Part of a small language model's weights: vocabulary 4389.
Each number is 500 + 25 x the weight over the matrix's rms, rounded and kept within 0 to 999. Layers, rows and columns count from 0. Numbers have three digits each.

# down: layer 5 MLP down (transposed), 768x256, rms 0.0594, rows 381-405, columns 128-255
# up: layer 5 MLP up, 768x256, rms 0.0655, rows 382-405, columns 128-255
down381:516479509495459502465491521481468491465492485543520477490528489513492490495491515481468475500516516522521532511528546499489493449510510544505473490461492526509546539526471493504467522522507535468486501526499489467479499495550483506509527470520478481543500468494522484474441504513532502456499515500543509495499500502485464498513525470476524525530460469508497464533489456518496493505469
up382:523490493509495503536504485494504514469471513495469517507517505496499504527504553515519445530488456517500469483466488476527510479459516508509502521535509517508527500482507486471499537482502499534486494488485470477509528507516552468445543512525532546504492469479498519506521519497495500505509499538499490544465492496501481505467479497478479471485523506496525500481462476532497483475461
down382:532534485539486504499443517473564487501488471495484499504481507514485502495499524477499499513474465499495475494508511483557452492511508486521549490510506507481482510529514514439465462477501461494525506464513515483494501476505525452514502489534513488556503473500506527482499460530527464506523522485513507486515497507501483525451466531510557479492522514490501521512515500511489498493485
up383:526493456537478538507564479476462477493498542471514485485481469445498529497545517594448509490456538470456465462503544513457486506516498492515461489497515533538450494476529560545500512515490484485494502493526520506520520522549477488495487523542496480497465490497490495490490465515521534535493502496471554517526536518546496521508509549495478479534529505484524493494495481481480483469475
down383:475479460496448494499539493430509485511504522506518510498477484497551509504545496509422536507495540476478537515563497505520459515509478516480481505488508514546491483489524491454562512495516527475537500510516530505521509474509512489512520506472493478467473497489493461476436501481490504500462496499476601516492489444443450514522530534508553474470549486483477496491512483525469503530451
up384:475496529508486506538537481501528468472484506494505487516525446490509497495492506539490490513508478490491477505496533525496489492513468496475513521556506494519422484495460526486496513512458464517524469457489513471533506489547508461510488470499501532493487473493544484524524484477449487512493518534499555497443490527516482518532491523514534485494520518537524467490471479507514490488517
down384:476478540499529561543516505545495451476486492484487500473517499482459492508505497528477487497459534483504530502492466518488549504511524511461533525487501522484512508502514498486520496502463500499494495551482503483528496524480493496510495479502504500563508530502495500497418514494529532483504506457512450498515475472531457495514521531508497543544498496541459515471511566518516526525491
up385:532473486473503454506492476514445502484466521495454471481486480491536527483534479549507494542496524521496544495493491469478524508456510449524492525514486504516477543508469517519484489529459529495470486496513486512495484521526585481499514486481513489494491471456488483472460478492530497530511494511502509433487477472516501469494470468536523499517528525500541479504478494506500514476541
down385:509543476495524489514520475509477511521471528497519489527509464491517467469587469515536508485521481488456537488472463479506483566479502510481486446512448469505511488489519511472513465486508512480516510519491488511532512488483538523509477494535533515551536479486546494475510479476489496485507473498486534531507532490493467458441519497499555523458468517525490498497529484499481466463521
up386:510529479494489528496565491460471495481488519504511529469491495482508529514526495502522482541467488480510450476491477492533492466480481467505505490510474517499500506557471484500532493493506494519496472530477503488511530524512520491526550499462470526460517466464494523488537486497477540475543506562510514463518475521471521570487441478473518477485519506460508498489477432545522476518499
down386:476481526518456478508480488522491512505514505514519461573550491480486495524502494482559516500539525510484497484524526506469488471491543481492473506484463561503537498544494507508458474507529492471495488517543490481508511503520492529482501489507556516481554476531533473460534533501512501521525544466500496501492530512536489475506493510522484515519468514481501528470484501427488561499513
up387:490495499513515536536534513518532497507470503499477469467480496461553518522500478534479482481482473499499511546564516490501506483496454523479515507499469502509445512527517463514513499473504465527504496492455438492510509547511492489486527539543507524503481523454507498510504485493498456535478518476504537475505485502514531504462462473506504481499508516487480516505494538505557489500499
down387:534454486468438552478478472484498496533541501513538504502506499506485528459536477474489448494496483494546533516482489487504495471511522507492522475496477492504496473535495492533513494506498520503524527507492505468553509521453493509500486476457510511482473542468465559546487494519480501491437514531531510510512489542505493484503529503428471536476550493520503465497477511539499490524514
up388:504503501515513508496521484485515502502477522533454477492515509481505498524532518485487494483494460520441524502543512548503539510511546485466489545533521488524487466484456509517520497481522462492498498475486518512469479536477509524496511519509444473499513539491544528475519487433537499456519477480517467472489537504497535500479514549526519466476504535528489522481535550542498495470508
down388:508495500488473508475536505467519474516485485508498495511468465466534503537476532500500481541519509516513492545481490516482471499509533479509510493482508484510490523503493511507486473549518505483513494552523474494480492481489510548518478480491490541522533510508427496490486459481505508547471503496530536503472475532502476502498457459546500496521511526498511520546464504465509480499493
up389:543471476513489524493513530449527505488482507500478504469536499511495521490518591491479500504498516505501461513502524479524465477529489515499501516495501497506485497510548439529446512480489465504496501442470480497525500513478489443494507512523531525501542476482495521471513505471519476486500523507500464495542491454508523542438491506474514477498546508539520495515559528499527535476474
down389:492490460516512461479516483515480540494534432488522476497491522497519501462539433460497479487489533502494526466491466535500500503546478472504507493480527557471502479494524497489486465478476509521523495480480489472544468510543503445464512463522467495528441506502523516475479509519520520446543493510466498510554458461443516548547526512503526534484508506527504485538478431476478523498531
up390:505521462510492489493505525488517467484524509490475490481522477507503520492490542561469476520485465507515495482477513508491486484508490516524502526496477474508489480541502473546478537517481443481468465469487496498538461486526523486534468534490528517494505538470496503513495501490471509496512509505492496475520494490504515520456484499461509488498551482523489538523537493498485510513478
down390:485508517498539467501456517532511487503480494432513508516488509488528487493521463468505499483466525470502506479472475496501521515520501530463468555490520518511548476473491503509529519505518513535526531520497454504523487510484501497505519497497527505485553514505554493516513537466515562516515463480489518511506503499476525496549554494496492477511528464470460509479487477482451487477527
up391:521496492494462505498525507480522461502507533491521478491495465548450488501502520483478461479490547459507486487526528531504475539538453478470549564467479526505466453514505497510514506513520525461514540484551503479517496463491535517519511491472468492480521483503507498518489524475484518500498498530476462516547503499563499508500502486499492489506487499480521512529480454477506449507521
down391:526524459510551473479505474531494524473490474511474511509510532482513496515502524503503519527463481505475490511505515503468479460475509510511510466537532494500541524454472502484455493514471475507524511446485483498489507503484466447488505539513520499548464465483509474470528484506516505495465462504521493509508522492481517476497511527480501502477402498508481541492521519518508543479503
up392:483520492473505480480511518498515516459469504510501453503514520488491535539508515518523517503493479512534532483488473499530527515459521474456533501526506501544505497505500531490510489431493503522482533470528517469520507533503499497480501468518567499499485484484527467464510525485502504472524514494486429518471507476482507451515489516502546454517504499487493510512460503481507453466521
down392:527531466489479505495549529517534547500500556489513517508482496571518501535500507513546471502524477520523504506499471487481487529529512483503510487503529512460530482528507492516453478456505509486491480504495506534484496501501491466490501489488524516529469522526469496472487485545471496499492502516522523500474497465554524523498504481521518487485468495511517511491481536485525482527506
up393:468465502518508506496494475456487513524479528466531507504476474515522528523496503513450519514514508497474446470471535521500486495470542506490510518510516521537467551574521511500454497468531492515490508530534477524522548534497506496494506469480482534469463462525514513491519501512488516486504547487506520519505474489464470467467488502479473519501518528504531487464528539441537501491486
down393:508506527467461524513506505476525511526515531449505499524510487538523554475493472487479499447546506495473493431488507482491492473496508503475560565446500482495461524502494471478514538438524473528501495486516536476534525497534478471527451491481526486466477477488472542496495494549496521527466543506484539535526515484474531501504496460500502497506568510496476466500568509472488507514494
up394:501487457496548527483548506486504501458486508503468504531481512438517538479467504519507489514473502503475445563508504499470507540479513509511517502545494535488442510512490487495435458501529481480469504531448505489522502565536520488479556524543454524464485491530509532479509467478492555460514480521531501431500539445452485450522521522521480507519519583497528495506512520480511542527517
down394:481471552555457486454510522489496457465562530511529535499510569485493523509508491496485501456548487505514526498521496518526507489505551513515514532494474455533510500544504474483505448511511518502454510545472512471503496522532501490463527533483522503528490516490467502500519488473517528545469523484531461480518473556526459505499532470479485514522516510456548503475528462478533530450494
up395:539464520522472508489467498497542501502472512465492496555493476487482503535478498536526512475473496512457507556518502500528516537484516532481515519503493507512484483512478494536495516519502513530515479528528500508520535463481538519502519484552495526473507519484516537449492544458481516494511565506532476500511537465511494507452499523500519490499487489533501518499488519520513506534522
down395:521478493506501515542469522512545518519467446526512519498502504514515486500501489494517461494526466521475499508506541487497507467499502474481477499481510501496502507486511546490518478494491517510510489435509530537504529488464503509509479524494540483463512481512506513499493509499458497511513514510497481534542490472508479476492518493474491544472405504486488482448524561536496466516537
up396:533525495477534472515546518482476477494485494502537473492504500469479467509500517506482483517509474514508462473500512530503476515507527509485498537467508488493483484547461485475467472480484502522456512494549491487500538497528522531517513517499494502498489489531556508491509500449478530485502481525479485495476495497517591532463485493473469453476495517546493520521494489481511490535464
down396:528431494512525516496521523536531526465510530489588493489509492465493448439511534468501533475502508477528546468485471531461525514488499494486538478522472498456526489493530532520508506500506521507483501485509556479524504491478548485522506545496519502568494510511477476472464512500538483501505496473487513492465500459518497510473510488470464482493439508476478502471514505512510512561521
up397:508479514507526506480524520517486526532473485505486515519524496481520516559509517543477469554501505446524470497525482476479483506500465522488460510477487520456495508486528521530522537463487497491473494493559488477497486538475459510516538499533469518449543498506539476514509476493515498455535483479542501491508479491492500455489483503520502491502505500512488521459471523492501517502531
down397:512518510504502468541540472523536480489523508521502499507482542498512500487514489465491459530479524529529490490524473485549484509507459503517511516524534517491539516542485462462511529491552491488526468502478493472525463500509537460494525524530483522476523482503478511508510544490513523491553467476529530516476480478531474473525479522542515525525497487506501486502500469489494488488475
up398:510515462470534508480557494509455495526456518464481459518512459477485504523483494512466483552481497472486482523472509518522504499512503503497473533512471467514481500572523500499468505479501478495454494458491499503483507517522498501508472506497479485503507493504521496456521508489448555509516533538496450525497507529507479498507460520496498503544511512488505537516447516488491515499474
down398:473506498492502498509521486505531507498487503532528485535494521535486447466507465494468515497433561531523503493533484483433491537482472483527566484461456517512518540503519470510510489489475509496532497520497488523514497498505462494490510465515484516539505519449501471553461496497496434507519504500490485486496539520480525480505478470505509540519498521464457491501492477496472522500516
up399:483517527518550490452540521523483517445491494468517527475510526454516499509547526502480474509484511488491504500522479562503528494497489525502482514484528478567518506498531492481470527517500475470497492508453497488463456494446501482507525483502495507480504479504502493511516526516528519484517476494480505491494472519470494489512487517539498451512524436531519474482452517494514459497532
down399:514504531463477478512489528558482495502500496496513505526511502515537487487524528447452526506495524476450495481488496468491523498534451530491479512506452510529533480454517454481525492484504502494509504490492509496491492493426506483471550512505513532503488506500512534573506498502491481518504501457512511516469468518484494513499502541523520502516486505518492480505530472497498499505436
up400:495510503510487522486507524519509478496485509526471507523529483483496523532502471481494509528516502496471508465473524540474517470489522489453515536485472487474449478468545473538496561494444497489476498506533506518513489516521506497547482461533516536495513504461524490467522462500458489465522539495492496505498496486530480522501492551518535523536501472554505506488477511535518509475499
down400:510540523511485533497479517523471514513492476453476493513482485523492529465526503522507517562452518480498522527476524446511482447519505507489476490476494527483465490478495493435463508499497483535524482480445512500541464509514495554489517500479487522501504518513475514485487496482500508499496500490528511497534485507514510499529475476500478478479534487430563550519538488511483492503457
up401:497504473519461493500495498502516498505500511506517451484555498518472489545533501538512486574462468502495466473495512505479483493475491488473535503507481478469498536518483514509483526467466483459474481489493487490486542487531504500511524465478499510491526522508480475513466473474480570493538557554505526489486503522514514527516513516520484510492530456513536528527541480502516533504504
down401:458530537531489481518461507507491474524536473502500456528467511497522478494474429491507512487482501496470547555544510461470516493484523507535513520480511523484513468500491524513466495551515494512473512477498515463500540559449482505457477494491496513540474523532491520537471515531553472528535525446508478489479527473503498487515522496473489491505479519520517489483553476463482483525500
up402:481501485488501494502528506501481511490493518491495479488522509482468506510486502507489477508477503496498482513529502508495501511465504508488512526487485515510477501500503495487498501477473504482482494483489477469517505508505514476486494496512500507480489496488524498495503503482483508517527512509496497489507509506506508504497508516501503482503529480503524527505478512501512493497491
down402:511495486507513503506498508497499486503504488508501516517496519488498504498496485511502487527496485500495492516515492489498503490516495490483487503512492508505492504501506526503521494495506495495498500514502499487500510506499507501482486496495490504493506494519497487497506519506501467506495505508497503481507499516500510509518504481504503499511504495487492501498504497493475505489502
up403:509481485527521526493546509522529507496481518477468480522526487499545507567473504482499501554513526510469512503532521486498529511499535538500465502457522455467480479496496481445465504495546518521504526439495512474517478506550544488505522484504503529476494489488490483474511493488486485431488509487503530526541524516490539491503473488482464472472505572512498486496481512558539476452485
down403:561465532505510502482517508535505503506526508532532485516506510473529493490481485468530485480512567528504477515478477499450495517452562529491498454461475519466507526534501493481493534456532553515553460429514543548531470451549552532501479494472481518531518530505455518493501474507521490494479491487501518515521460482454509526545463489453506523479499503499511502491484464495480490510512
up404:497523494448508498520534492507499478499454552474492496498523526477515490525493477477502445505434529473479508521502445503496517528501454485532493490508486472522481535502505498540475487480521492535430480484459463522458523483486504491525503508473519492485498508446509528513508532440464530528547504534499545480499524497494529514514507525445478519494511510541486490508438534523462501507470
down404:489510509528503544479474505497505522522466488519491523501509451537495437491533506471528531551471504518491492480517482512474498493508534524506529470527513489517493469528530518432451513458489464535516488491503494464479482481482521503453511480542495498488531545481484511466495510492511469523477498493487501530492488541529482495525490501505496508508486511460515489510490495520539496508511
up405:514536461542529477509522516464495514503497542518511509488512494462501504471524478543523521454497503488473497524519510528498500529501500528520476529480530527526514490501476440441483496536480499513468501514537521484486447502483487488512523508483437474459548478496515515469529451467519477467485531486481520508471516551528548508504481508472522448500508482491499555468475526556466478493504
down405:527497481489531517514469510465529474516486535522530518487500493521509483470530464469453494453488520533536499522486553490522469490474511518527484509478511516481473519470536474474494499580457490478515491479524574542487444473484486488480511500436452511482531512538501527517496473480549494502485574461487495538502531507468521522502484496484468531464537511500459532501514502484488511522491